From a checkpoint of a small transformer trained on Wikipedia.
Size: 18 layers, 6 heads of 32, MLP 768 squared ReLU, 15.7M parameters.
Each number is 128 + 24 x the weight over its row's rms, rounded and kept within 0 to 255. Layers, rows and columns count from 0. Numbers have three digits each. The size before them is the row's rms in percent of the matrix's.

# up: layer 2 MLP up, 768x192, rms 0.143, rows 360-428, columns 0-95
# down: layer 2 MLP down (transposed), 768x192, rms 0.135, rows 360-428, columns 0-95
up360 100:117145152109121130154155146121120129118144192089094127137143136177143134145070150110125117079116121119105153117128099104131120111183154131125115138129126101087112108144113128098136147103121151096148108121122112119151159108119125095153114137164125108163118142162145119130174131103123116120
down360 104:104108105120154114131153142085141099137138143172107115148081149137127106098145131110128088125125073128129132106123180128113150111133093116136158105098095119156140138121122154122162105102165118130130138156120098128140120116124116133134173133130147125116142152137103142121101143075144097113
up361 075:164157144166176118117096121133136126103135112113127097131138131113106105127144116108138148093065112124150144130160162142107117106137155097133137112103128137153121120125119157078130103116148110088115127153127129143142147118144158128120146139109137118110128147134142133122100091142129135158
down361 084:149199113154113100079176129090154065100096153089134121129137136110082148130107099125106166134044117143087133123115107131139144042112127113137150120142134127150125130142134130162143151067141161143109143135138087126125114159133152103163128129157134100097132125132145120105126170134119140141
up362 113:143099122127135112145126140127135156118121092124093115138147149122134155079157112126123125076172139112139192121126138052143145128120127147095114143123161101113092108121125115123107134143145134168135072125167129121133162100155114135128129130129098156152192159140131120122089131138192134139
down362 109:103110147141135125103131105153131119129090129143164096094135090146094142087139135090161152114103177128075143122145154146107120114143194130159118097149167084118111153152071152106068128147138130101138137155130108099105154127147103141127131140112107128112183146123162105143140115147112170152
up363 109:107117139113090137099088121134137140134141162112125173123161137138129140128180130168118151117150109107113131106080109105113133151147137168118126135134132169104153128142140144073137143117127121113133197136120139130100186171136117098094121140109134145154159101161101120109104114093149118154
down363 107:142084132125125132165112116175102141141127149118127110080123141116136118133115106109149103159140126110136144103128131100078124139142142165150120177148102119142125097166169147207134111136123145131111151101163105104121168145105117084103115147134113119141104129120106107103119116131125142109
up364 032:154131174109113118144124166130089091132143098132164130133143144124136115090151112133109158112105157136139182106130116051129090174132174153166171126137153129108111177052150112102120152124128148106128128099134147150137126095131122135148139122131123145147092134153079102142143122134158119120
down364 026:126080149101134136137145144114141122111190158110115109100133114104104078131142166170146135125096155123110171133125111147133159116115156131113114131101123131096158121148160157128162122161122138081149110169148110137148120150133120145109090127121067122098121155138130149130127082151092105136
up365 096:169125106097150153124154112130123145119157114137043094114104170157120102108115150133130153143161136113108175092184119089137133129131137094138122127116192139167128105135100147115132154149124142091127143094142107133147110152157141103109144090162171135117112102104086125089157106124127148102
down365 099:153159124081141156142137118113155122136144116097170132107100092140130123127143090144142133123131139117135137125133108126153121067110125141154101098102101130073115119112109111136123162171126105140122113115142131095131086130129111102110084096137108092139129129094173133116150126132147092137
up366 111:119120153151150083156115156145100138075148164143126130146140134078142101087088155170082143103124133141126141139131131117143111198150152143123124145108171149163107123115115117107112147106122141119147119116090146124146092123090092146124114133150149125155142131160100141145139133109155105159
down366 109:119142131141089120126122120134178112164149162084142144093132127106142141151097114170147165153123127129164165151122084162131135159152105153166078130128077137137162128116142144121162162153094107092114149144078121127125124114166122139147144154122101110111136152143137108116131107131141140158
up367 099:136161164122124171165099142133076144127166121078121152126122099158098105104126144124142127081144151087151191108124144148175123148118154204132128117121106165082153145131152125088111109126146114149139133126134150153130143123117160166124105149117124103115132123126128120088154122100127125116
down367 102:127131186114162137079136124162133132119133132144158072139168158099140105163145150110137156140157134138128132146114140133187129070145153116146112141114143094095135113135129119138125099120153151120116147120162144124168174138154158126140101120071112116117153139117140125089167113110135104120
up368 100:165121102119133113186112127103140138129155094148124134131120114146122155116104129142121173136132124104100160136123133078118155132130171112175134119130167127131119128095119094140132101099146133129167100105110119113105136139178129120143140139180139140144092143142121110139171150128141117090
down368 102:128161136147134143121139112123109095125122142135116100133125096119117135159093085136161162148156143138140116146161132106073165125143115134088132135073141140157108107104109106156160133097138149137101132108124159142118187145131135119114173116148121112129121097112126118126130106143129115121
up369 032:130175165079124121117166186124093079133157090103097151121139139117131130107116124119110155130147146116112166123129110072146111192115127157124153125142142126097103143073138123087122152137129146109146137096119150163155131142132134135136138108150122135110129120126119087148135115123152132106
down369 033:117117129173140127109136121116176145119118155129123093110092148140130110108119101144130045111143115158123082152135130111119118164058089115103181130120143136177143110148096122145097086135101142132126120131140131123167070154131077113165129143098170179141099123158120122162116124089151157117
up370 098:125130168113139154135142122160117122140169110151107135136149086147142112132135170109097092093161130101109124105115080157095153139123140189119151116176139121107123086153108116123118110145125147121151097121138133116177150114186164074164076149097129108194105130111138112152124133137170147114
down370 100:118156131107134088135139122077141136089101121133113120142082097178122124123106147096121130142173101167099110093135161164104117110161131138153155119135146119121097140155116166157127147147070147128156166163091151158152128116109146105137110159099138119138131131141121148176143105139144150133
up371 096:132152058072139139092163181111124141109127125120095082119114097147140089120153168113080136150123127131111162111119116125170116212099113130115141118116143124132145157128139113112152132176130144081142101153172101130119121184107119111128109139125118121121114125145108122136135100149116078085
down371 100:074149145144154140132182111136132121156133130110099175097148155100125140097117153082117146083087097099123138114117147131127157127112156111112102194150127122146092174097159133144130120128161145089158140113129110138116135162137108088129130130109125094125128088130127124168153124142071146159
up372 098:135120107101116097138126150151107127089137122146141152158140091098132134131181121124117145090100139152157164128109130133111162131142106114084123166152126142102136128127166123127080141137119136105114184140155117168148118094108172113155149125126081136116123117129097137119132069116121128133
down372 101:149135119113104137129137122150153102081157110144136112149160127142143147112134140101172132133125135139106151126104133123103123139115128117112122133116073115130121137104140075107125148144123115120145123130123163144097100182157109164152124169163081099088149145115091124128145125146138162124
up373 103:096133136151137142106098125123107125098171119124126160154158167110153142151115097143138140147136152124112139135140088126175116125145141149164111118104147160142128131120065114076148119110128155121125112104128169161120121158101137137136122112172150113116159154168107128132112118155129095145
down373 100:187119152122120112102131139165100123115124121115135153098100125161102105140139138146111155090107095137152087118127137166108097126119143114139092187132103140122141094129106151188127154162119148154136151115147127144131117206132144130112116128154090131138112112115102127133113108127120088113
up374 103:113145113125139076128106128119088118154147089135115114130138128132140145115073148099118097102133172123142131120157129137128109127155190164124113103113178127137110112107108119120123102120120123141122103133147157126133114147159091166136121119150138135156080131162131127141152096094107094145
down374 107:124122136134134158132126111132160146092128112143160093107127121130125136085094149129146130108180167129136145157127130145109122155132118187159110151090164109182108072150144168115127180093141133152129083106090112114123111138155115138112117114136161122125102116127136124102109107133202135144
up375 096:115137116141137110108134145137118144132118123136153110158111145162114126106093136127070119137105134166099124121149082123141128125114144109139141142139118175132131159149131120115116156100078114131144136123140139114146105196168161169108113135122176145143122173103102095156136086134161083152
down375 099:165150126081131149137133127141158140070135132114119125123126120188119126163104133061108094152090121137118092127164139149111130137124130084126102119073118124137111113171120130117160154151123156138148093125140094081156122127138110124131148142085127136140145116116155131083092140115125125139
up376 035:142163157090141132134130185137107125152136103134149165135107153115149149122141133150121169104144175106140176125114098075138111145117147161119128142154139148107114145087149125109085154128091134087157101107130148163136133113184130123149134086138110125134108117136108048137139100151154134118
down376 028:135111104113143138158101104139107170126131116155171135074179115106112136120172121134125131089111169106179125131137154149088117179080127129156107143129108137111146148106141160124132131176142140133156092115147116081077134130105151146142122127128096150141114084099151175150127117099139124112
up377 094:135107115146125207120124136144113158159107115118092142101129123093169109144137118062152124112138109144130134099125102121148086131140123108152121151118167117155118150140126099123107129122159096116145179120134136115115110106124142156102110159185111127129123118120095121111142110121159109135
down377 096:096123102115153117110150096136102123112143134178140155139180151114119145112111128131170131142165147095118077103103122163153104116118116112115114173177158105118135147122106143097137136109078159141141136145142114140105088145149168137077144123142151112134107126140157122143151099139160078081
up378 098:147139125150144128145138096138133102131117150124105123119095126125128135130130107103164120140122149159119134101142086114173142123147146123144125138137121124137109161114106128132128151118123115086158108129152163142127125097143095142128100131114173116089074150111126130157143151147126135114
down378 098:144109135127133146099103100174101147123141105095112144074119150079119136124156139124121115096135076130125146089127148151145134096189163122140141114144127101101110175082071124138104158146111133095139125110151130136129110112121141206131124181146146166133101124118165123145127164170132112109
up379 094:120115132123136143133112094118092148104092086103132136118106087171130155131135108156101116136150170134137133114131112105157147135096163154155105082127115163120136115152146141146148203102123111141120072100155123133145131153139131149124113119167121165081098146130122122160139098161142134107
down379 094:138136120124142114121104108170103164126141129128151139149152107164115111112147150124137104131126110118117059126122142147095145119119124138086139154134134129116156107133116155142116116137077132112133150142099122104089113159115080115127117165171138151115107131113129109148110140141161136121
up380 106:110106140118129154160095164126114126135161112121129107148131157144163151110075156175098131095169119116143120108129118098107141124112123136095160142116134137072112121149124145085133158117126089117116103091090127146149133151100118160172141119148105143155107116123107087122101061173142110121
down380 105:093113142120118142094119136143119142101135049120102123103117126090124113170132145146140114141110136134154128172125102094128094146136131143128178142147125128128149140120170138158138183125139087129111151135146133113086123114092112100133132141128117138149163103149123149043106128133071126105
up381 089:125132157122144178121108169125106143157107111147099142106156167167164144125100133122126124127166118110138111125165120120120132139131139098104082124154128121121178151072145138121157129126145117100169095098104177119182178147107181121147119146191145137099140140148127107086096147121139142096
down381 098:102091169123132147094143141116104098127083109131149124126137145152141128125113136108150105126140133157086098224101109111132145126113113146120140136103095113175159149166136117149130137099117123101128143130124119106124085107108100078145142125124134134129132132151148125132106115135138093163
up382 110:143127114153128145184114123135108144134152124161119134162137155154133087120132154122112119143129169160112136106153105134175143183124157135110106154156118112153124131155124139144130159162090175085114119119151127125126142131153138123126111102088153119114139096151098130107117141148180135107
down382 109:079126131113117129145122115120161126122080166178155109134097142165115135146106092108153103116102110136116128137133127118135139104085142096075091176112150118167129097154106118160134154124126140137080114127130110129130141169150140162106110149111103155096072129153176138085109119154109156155
up383 122:121131134110122161157103142127139150129120156137127144133153155123157154119125141086100093132117125151156167087145088102167103142122130117133152131138119177161077102140112110097097108138134136141142161147095120165137170117142123096139143156114146150159102120125097099128123091128122095146
down383 111:120157106104158151136117112132106119097151152106094088167140079111109162137117108140118164127130128099171114125117127123159139138127164152131132068158099114128118163101167103137155103140183107105161141115051097146098156128134136124125138148123114145157091172154171129104101126089115102142
up384 104:111143109134131156094149143128120161165135108170125134143138106142169102125151125153140197095104131151149129127122162127140115139096133094112131151135101151114173171143123075118140161143124174089102109142122138129118111099163136120124152127164089116097116116120097112099156118119151145127
down384 105:095140098169112132137142155187121137161123120168099124165091155112086135178150139174139154118126109131138119137138154132157145101104060098136121125110154146103101131148143110148119137124101134144126119143098153113109143108126148122113180131176117075135133122143180139120127088123129123153
up385 084:122114104140136128137120109129147119125156138139140123132135077126122136111159140113154162146106146118124134142119138126166081126171120132162136132158171132113110141131107147135146136141126155122136130131101164106089149096132144173134089156147135102153075213195129139100113129134134090128
down385 086:100108106170096153125157110161106130122119159121128131140122121135144140106126107123155165084153114170131073132089125097120113125143135127118150125103103135136116165146091142140153141141139148136116120084115121147090137120115126145137127133133109148181124133135133148146152151127108109155
up386 100:118113122114168108128132137121119153162137125095111134129131161089118158089125139142117108142118140070157138128160108162129079133165134107128129117115147130122175137135167106066122142148114126152112154133099167151120126141125077107125156118173145173119179101133109125140124086154136124122
down386 104:123148118139145137114146127124120083113113161135126150132076153104119113118095105152141149115076180106113131149142134101147128104171128136136063134126119132182183120104105119121171152109146170136129143173122170119128163125132178114140142146164075130104099136158117111164105126128085128120
up387 118:124141132115113122130137120130149115108125144109098114132142103147111131066103140083120139117147150140160153094142139056150096152116146119160108115137148148089072127117143152093096115114090122145194121082111131131142100133134138119198115149155091158170123156164118115154096132128190127100
down387 110:126131148111108104082148129134146109175080196090131132112172145096137114107109131127123138125167122182149122096126113122125101087124102158140141127100089108146102175122151108105135121102108117156110132083148139097125104141146122110097118124176127149146141135131143122111089175125128120140
up388 104:131121128119137131188099138168137170148128103147116144141097164140121139150160126122126133138118107111137134133143147073131132135102122138174117138083164157161137154141136139087146085112091152152145155149116084113115126165123140114148152108151108155148108091152119095145121151151148048105
down388 108:164099130122100112131166119128130122124149132134125150118109170122144095174179113141167083162157111100126136128133114118148104150100137117142139108125176141155154098139113128135150134118125092135103137130110141137139127119150105085105137092111115100121115127120137098139152139085154108104
up389 099:136115123132140097114104132151096100152116125168115136133099132119124141123144076152100105125161117136167120140116134123145144137134143115130111120135145098110144140124112106124124131131076117132184130142124125181134125164167099111103085180144142088127166154134149095162106126191178136128
down389 103:119127142140139097152117123099130156145138140126132081106146102136162157111150111110095132147141124097165138109156158159139123133099125181112159104131139095124126140107110115151111108070126123151107129112100123145157125098150092167145167122136105180154149116177134114113106111122127120080
up390 106:109113126119113115170146136156123138106149114090146132140096167117157134140131130125152154133133105116173149092111135109084093137106097136081140130179105134139136128131128093127109134160097143059111131132109114173136120107106162161153090135133151169111162148143132118142112104134129125132
down390 108:132161150134110142146118101129129155135100156161094149150136143139140107138167110085096174124105131142170129147134131096150120144101121117113115110130128122096140141104159137120143165099128100094141127137105124094144101133147201113139138135122117136160119119191129147120138164118098139130
up391 098:149148127107126147097136116107120124140178129128100136139140113108132081119132106128171104123122140132131132143111166158106114124088146145117145120151116100171116091131150146126119155138084153134146131134159124108130132126119170122109135119131125140144122142120135099138120125108164094081
down391 102:147131149136126137076130119161125109096111133114122107105121141124133129103131117148141071119100163111129109132145126107151100116110108115162112156138086143121142136157139148156111098154111123108120142133138127084161139142095105135082126136125133171089134100167134137143104117121184114088
up392 086:131113130153106094102112155118129135095123133150122078122134102127110130125134142135105124083083101139156129145136103152151103113137188151165142185149120126132124130147150109148116159088141166134140101173123085168160133122123183168153139123127135130136121116136145134138103142138148115146
down392 088:250148110133124143106120144096140101123137117125115166121157142132113122121132136137125139165000149154160129097110120144113129032117114102127118114095104118130124135151148123114148114113149131131121136112147160099121112134118120126144117124110155121112156152142113087122128139101106124135
up393 093:104130124101156125139129102117150126162145110089113163151122104129172164110090136138150131137157119130099146124118084138131115115175159134158085110097147147128131139141147127100120128126113143136108116165127131108118137121137163130092128151146194120129119127115062131108077097118128075147
down393 094:136132120156114148122137104184086144159133098123124138107103101104137139166133092130122085113161129131118125164112148140140127046120103152150122109151148126116167144122121128118085123119145104166134126131153132089122132115106173114121143111119105142141171091125137091154164115138159110110
up394 110:145110095079145107131124157118112133130144159125117123147090107122103123164109104101143164140131112167116112130123113057125142168093158139129182116115167146159172119141153103127105122129120106115110160141116125145177172104145115143141115129167099104099121084132099120141169126114119114142
down394 111:151082125114132114088136142137146100113134126104099127106145084094138099088114074172155132110090155134134120104137145104157131120112135129095148088138105139107126171107163128128155098139119171129110122110153080125120141118171146138165133174138103158119102152122136112129121074146157143118
up395 089:134141122127152108133122146093108115089151111133132107151107085145129134109168108142108128083104129097151119121132131076123147144146133139133119157134117135067115165148088092131139141135104112131118129154149169170146144114100131094139155155127147138146151133118129139149107106110132149153
down395 088:142156102191116136127155090102138123108123168091160143131139143106097171148128123132070173130062143154121109117100083155109115136129130132103157115131136154087109160163123135162126163149153174155165141155129126126123148120124160164135119167142089127113119117155134105174094133126108111131
up396 096:150120114122106142162130123128132122123175144093139100170148114123166155101139144096159106161153141150115118122134120116130073163135172124144124146125171120087072129139117136092100146123078115100127140144114156145117124116137099119174136138159112111143116133161117131121132161132163137156
down396 099:134142098141137153144117123105060138129162115135103147137118115133109151136143149125147140134162065147133115132111156142150123085141106131147115131089132142132121098125139162106119100138123164151137177153127160126104126077093118110156137155140097119096124086138112132128133140155119102155
up397 113:144162079105119138106122133136108107145118130109122144099160082127129103121115130174146150143137113109104122133133112118098101170102121148144133104145153132156125124105121138084127110117120120126200141113154170125092189173132113178160098185150105149137098131125107124136180141155123075131
down397 109:124096142104079128131092121133100145123121093166138150171092103111143153170141129101126151154132133121090103140106153194158157131112156138125110157175126132154088136140134164146132104126148118159106134131168072132142118121115126173119159159159131087093101084100125131131142167107127094156
up398 125:157114131096134137117122140119083119106150121171137098154142131163170105128122136140135115094151168146150124078161150086099141136104183132126125147158162110086144185147107126127093172145099147100122107167174141125117122122163095104120124056120128109112105098126118124153146107183134138138
down398 122:118126111128138132112119129115109095124135091166098120126143141142119143124144108140126063133114107158141153173083152124141108139140152117106115165154104139149121146158146154124146129149129132125120140142109106159073175133126154090078157196134089096069138143167157100104121165115144127157
up399 104:156134121136149157106141143134104126116167088129102102118103151174166160072102131153151123110126164105137126145130112138148122157106132106139142141112162145088150135122118120113123097142101112133139100137141167100133121188104130169112111143135157112159110107098119113101113140196121113097
down399 108:141131138130110163105112142133111112144104130099101125085149142148135124115136115143098091132108119128123169107121167151137116140081098135121127102091128156130135120148131154147139101154106136119134150138137137134126148087097094136130112121106130052161135124138133126130092206121091110143
up400 097:098128112092126125129153142127092136099133134142104110126124106094154110119124154153140176153171172103152115106151162070117106141118088117140123138131148177172137167115106129081138181152134161118114148117134143127116127153109115127132113146084114158124122107143130138137098110127128066147
down400 099:075113094084127101108160144081106144136129138103136127066109109138085118130147147107139122109143175123115155147107159158133133133169108108127149135137129117104138104149119143164124119155144127120156156107125103141115139158157121103124119171086128107142110135126202145135101159153136124068
up401 114:106113119070121142136160176147129169123167136107108154152125117099112122138130104115135149127124125135092129120107131085134106126075150166103107144141118126085130145138121068132119123097127111142148124126148137160122117143134106137169130110173100120130112136126135121117165134138155130091
down401 106:123139171107137147100118097182125108127107114045119137131155131121144124105141099150132096146100096125137127117111110097112108091142101159109081150094119123109142129115142095080145139105115129133134127130149072138107143152175102101115074184135132097142149134113146126159101126124146114078
up402 085:144141138093110102127136125120113114135110143111142156143126148137160155080175127109137145111183144125110147123133111090146149119140100088137157152173158142140104145114085115125116094095120148126085158111114121107128137114113110150098114108158149158163138097119130115100100147135123151146
down402 083:166165080125161140097119144078119160094163148110125149115148131122138153131120139095123127145090132122123131119110100105139115102157115142138118148140128115137143132138117132160148154135113140144182125145135144117123108115111063111133119168158087075120117099118121135142148131146128132116
up403 101:116128158092125160127125199150107135161133117126153155112152132172163166135129125153094126122149114140115136108114111117111099140099146133090147099141101125097139123118124147091129144108150118130102131148111160128132207131091143139161157160165137137127116139138108106101144100118160123123
down403 104:146102130115092130122113149129087158073144096185145101154107132163148118143102107150174114109103094141133133134146060120110100132156143154155112146072093124118103124166123121125098139143174107176155111132118140119155126089117150091144147109165076147137138161140124113074153143166073128121
up404 097:107155111119130109110125129111111152110137148102127086131099127094174117139111156141138175134131160110112154124105098147120140150174180124137143086123159170124144142136125103120134133138086120115130125089103141134111156161157165146104122145093145155131147154131074113089109131153125124100
down404 101:112118144167117170147128115157130117150091126118114133133184108129126116153060153109132127145158131103125126132162115112145105129141145174135100111130117089129126090039098158132129149131135118124104117126115180127152143121085135147088131179090146123128101164132150143107124125167125128127
up405 089:125112181108120111162140147136117121190143109117120109181168122110112120100123130163116143112160200160152142121134151146136060153119139139152075112117119119089145145133137138086144135130120178096099082089112142129156106147116130150135152145118107124127136129132124129146151136139153146142
down405 098:096113107144148105186123125097117151109124181134121157131162097156108158149131152155107110140144121164138091162101149137136090157147129122123114123144112134126128155109113151099129088093081148115138143119169078095119094063134078107128105152110160137092171120149096111159200123144104118171
up406 099:158121137098112085107128175125136129135124149080143142134120092152154149081083149167093125175123132133151147143121146137129145124165123127137125144141141098097133165099135142106119144110140098103144148163129090144128146098132111138159136148108129121109165131106074125153163122120151136141
down406 095:166125088142189155133106118104113111130141100099135163124119081099139119105106176098103127135092131097138134138119125166122141023111101093151152144108108104154109134110125128151164158104121116092140078098145146135101132165155128133076135146135134121166136133115131158130142175129124140172
up407 107:171128125124140138112160145111100116150121154114105089144127118141162117122128129127102141109127148122147134059159134130126076143132151088157083107138145157095127160098135187121071124153104101123151117142115154136109163164171107151135148131129094129109074106121127106115151135099173139099
down407 108:133124145123100114130129112150116120162132186124141113136141136119127116153131139133171101110128124155109119099148131177114109142121135134124099100174104159111142149141143092152140083123122124105100109155118114068120119155136161109174125137121082123099117112129150127106168166110167135118
up408 087:115128147129121085179119126143134104130129147176113123142150083182113180076144148072114120116097099106124136097151093137162132129114194140131131086131109129132113171087132118148141148106123140115132159118122180123130108102149139144094115113119116095097119117171148099132148098108147104128
down408 093:117080140153102131141155135183098131118121162165091144093198107132109150120145140112114146128155104121100113115145132145113112105130133141108164152097084100148111144160084116151149145106148127127167113089116154118148117119123135128128127104125080123147165091119145111126144105169129093116
up409 093:112128152140118146152133128128087116148115136152136141163112130155136152117090111121165103152143144134137105078118108166112145176131133122126096145137116130125171174141128122140151141096080176118118160114117120154140149161141111116125100146122155144140163104180118119080137157123138119111
down409 097:100124147145130135143097117118132181085162115159124068116110122150120144145111160150125149135161094156091118133153125119131145102099149113123108128116119120138135150154095175150157111100136152113122127092142132124114130105148105120159168137139155118142089081096173113110126107154108152139
up410 111:126136143071112142080133148149112156072131113156140109120119122124124087134085111106104163122143137135098138083141167121111113140066117123118101123126134166085133144130123128117127096100114116155178095115105147132145132118129128155140121146102156121093157097143134112142081100155158137110
down410 111:089100139113112087123141143129106116147149124129095110137158139157129138100135130142110125136139139171132090137152080110144101158106122134117125100094123129111158141126147105111112132032132158145151104193123095140118121121138133175147143090097141111167143170126154113117119165112147146126
up411 100:117108172098169149107166113115147112147142123085076122171108113116135166109163155144124163127113096116102138096128122114149135128127128146160183113148158160084062155149103133093136129129133130115175124143150185168094110157109139121151129128150138128098145109116116133103176114108113109093
down411 097:131115121151113128161117130162124090134142106088111132109156117101182113131147098120137143105092114117116118147144146127108145073148117140121116096139152127122123142058126108130189138160113131145080142109146113111159117154128133135157125143131094154136093148134120110123145129175125108142
up412 101:130130110122124136114118156127091117154152152122109131170149112069152122126090168137121151152171132146121132127079125125111107136166154134131099110135110147128152111107137120116112096146138129166192110147083125146125113106123114177072097135184147096130140199098095126100134116135180151129
down412 103:108110125147114127127129092161166135137102121114138129139144106092154141161109109144113108155161153119134146111100131091132120142150179120133075111122100147147113162152125167154137179153152138121125103111128120070148080090104155119082126126124125108148127137104124140148089101160131149106
up413 109:109108141154117103128134159121105113144178117128138067141157140118124076133119177094145132117129148130146131153093149107093137145099154093128138155128096168096157136128187160087132153151089137108139140118125092138134139099149174151110157151100100151080140111149145109151114088141130146140
down413 105:105109147106123131116120105161108146113097107138135137128155098139153109122153096209108125151130129102103111137137105160087118118136124091100152085137141122092137112129164138129164094135138134161121095124139148078114150125143186116112128167077077095144147148090111148134142136094179140158
up414 093:129155144115144145144115144142073124113140146123126122178160107101130124123182155135073162115102104075100138156126121098122108188120129119110166126143090128156142119135089105114144151152104102133162128152110139175137102129080147140079148108096150151115170125133133130163175139124134160133
down414 096:111123121152140100126122104080182137120140098161168107133132139113148158117161157195087125098124096065107144141113135108188102135107148124120139107135126084117170118092101135137137147141130145114100137130113150111123106110137147144152134119123141097141189159117155101176120139105130141168
up415 096:130130166085157129144140094127129113137176107129112116124088100103114142114077119156085124137117156133140137142139104109109115122129147098164126155095134169068142145119114138104101097117142129117134127149163130141104110142164111167174100087138092189098149098109102112132140077145116100107
down415 097:156087144162140129085134113171122133116157119091106130141103100075081125120163127113083138165109170096104132135147103135135177089132134137128122138128109104099087137111125125149099110138146128101148115127135114127191127129106101130129131136128162122118114122179128127143110117184153121103
up416 099:111110150129110098148106135147138110146163131151104113124106172088123138123133141165143128153115135090124146110170132108109119140155115128105126159089181134158117134127130153101130151091118142130104132129100129162187129168202132130126104127202151138107169107123105120094085118115157117146
down416 101:155142171150118134093117120163088149124134129198147136132115125115119179155109138104153126136135108157177124128104139113153137143143086128133082176098105114158173157174112122185104100077121140126115130149148138143145079151117136110151133090136129115121142118119100130138137141166126127111
up417 117:136122098107164101130138135107132146151139102140084119139184095112118117116152116124087114116134111125150142134132133132108146131127121185116114106141133100126141123134139117115145118116157125174161105115093125128182145161139110174126108132117114164153089112150106102115122113134130121088
down417 112:102110131089156131126103093135112110116111114076113133129116148143165105124156137185107116194129089111148145134131100117116132106142123168141160140100170112133148140152140140143122147147142140151152112116091072155100143106135131124154140115082128070137106070078133176147130125135143139133
up418 119:133124145120131124149156125133133121113128132157104141140135099161132116113105122119081163098146144081094161148163108118106112186112157115116164085168138139130081105121109116121117100180110120096160111137160123117132090114099114175119091115162097150124137136122117123143144148150107138114
down418 116:132142149170113130135159104188132121110148156134164101104118125154127114104129150112114146134111118099116117120148163127140154094114111098185079148145159133121124139151123127088140162127142058063115127104102116124086174106157140132133125152125128138143105132165093173116130154137105113183
up419 065:157128114091118157142126122173128131101193139144127145170128131175126122096115146132107128151117112099110150135141126117158146124097115111142113151145173131143139128120146119108133111151098127124147107093095146120126159193112139130121110134148140138118131090124083111129121146112117070128
down419 060:127158110158117172145095140151149157128138144104137114118140152178100129116138097138144120157105148159136133110125105120111171106089127086128112123148090108144132179123087139112127098112151113148151111114143145158167145125157110127119101126113114156120149105134141138121154145138079128102
up420 099:127127127130143127148129122142143171138141147114111111132156115131129136134134155128132179133098149133105155095106111115106078133130087131101136128111143142121095181087110120124113112092152118097092125139148133109184151175138142142131123120114083123125069088140178152096109125134134123146
down420 102:173115126172115124141138162176101138153137130075141128170093098125090132104128190137140085122092154129162131145151095154186091120113138124111119100113102113087150115117110147135104117138120137117116116109137103154134115130122124107162124126081128130144108140135158098089080145152087158126
up421 113:177131102085149119125178165112119114126126142140089153166079098185148136101092171133129128109100156138119185099141120080138079129124116127117124181144143149141135139156142156110143096116141157145181086160128135136108168144157083151109128119132116157144110107153108118139105098122131099141
down421 103:100122122162167145151156130139098134127108132121139137147159142159155111117107141135093109157075149152138116112087113103105152104147120132151144138116107161107115057131084142117119126099147147175174098139116152157116112164140128152090140081111165171153161094173135109150115115114172150165
up422 088:084120120126104166185092132124132108151113088105154133110143120089167159131107116162115146138224109170113127097105119106111122128110132160112120109130132136090135114116190097124096148160102055134122146127142134114116090135137175135163134122138131138135101117111148107126132087127129149156
down422 086:123091131156118143154168118208102150116124093112125154158079117140091109126132156118131109153125143129122143115131103158127137066108091118143158188147122131156143179121154150144118094124126134148118105125182127096146131113144095106123118110141122140124167093134092128143143125140125119091
up423 106:149131111090120104146128166128115162164118127141129157134108147101140116117101169154135162119117115145108152118094170096105086141162073150107111124179147106089124119106143148143114097123105116128138136135164125139142191109172162129077124133126121155154098138109130100096138135123144141088
down423 109:162138175130117118133172107112111083156126124127140070168136131085074130134120128122127150123077097109111123136138145111133117092140124123127104091105152117159161112149117137115142083128163155157132130123112139164117132142071137163154144093107106111137125100124135137141057102160133117115
up424 067:208147116144179120126104116145117121121136116153118089131128149122119082125108129128134122099077107119136146081171161130109084125142165119147115127135110143139103129125141165089109114139124094096130120140098141146141174099178136116093142143094102108132117164139128123120106092156126140149
down424 077:152195110158113110069175144090143069113096151093132131124127141113090133142103094119103153138046131144099136123113114141146139051123130097145137130135147126161131123135118122156140144072148169149110153136136078125126116155125139100156124131155125092117132119139148126114121186143134159146
up425 103:130139138075141165123122122129100134090115118104117153140114115174155116113122148161107115082126184129104122136148136113130150143129143135096136131146132135090136165137130081101123139182131142135132082150136148126137109116143098110112094070129146097067129151106141122127137130132128171113
down425 102:134130090162177140102147117120132103154146145129149121114126154134107137123109148138146083145129120096141105140149122127137122104152120102136127151128113117098151121169132108092153129142101092155132068107118151099100159148192133102121157147157100112117113126101147127129136118100112153139
up426 119:102161086139152103127114141134100156196122130167117111120124092143196154059084093177128128121112148100119130141090125154117114135114118144136103136155140140141138103073107125095071111118081163164154142158141110121128145169160102154124133152133151146103157155141127110127112131155170071138
down426 116:152139129139107121111112136125129129158100142194147163163089110101147165117148108144107144123106130174135129135135157130165095157103113115111159086090097124130117138102142092145168144143104147119112160175118153118095133123100102112080094093139118108047153164131144114165152132123137143150
up427 104:116128132124120096139128106142114126123119172140123105144151129166148146129112154154182114153159146125086150088149099125161134155102163109176174130108137122144132095103075107123097113120122151129157137134099100149124089150086126101149126109148133152148138123125123066101165121091148129133
down427 110:118148131124125136134109100140131149130163097180149112108160074114152135138132127137161134123232081150075107117125137098129123160112101099115136120163167104152147138101083086146098149124134130141137128130145136084131079134125092135153126103121127125130148116111143080069143161094146126125
up428 122:141133119120140107157121139124120116116143125162112170108099117118142073126167118151096122137152125132143143169114155097117129151112105147098157153116126170137080130101150050065121098140086088133117114145107161151173165160128126144141075142158119159112164150114090124125133120146155120082
down428 117:112145168156133115114101112136136104121108150100109126128133127154099092132159123116147192091138130136115115135117153088127138162142146155144176146124114158119125133139101157126066118154092180176135169085122107155138166156114143165131124127127115096147143134098130137107079128142136137115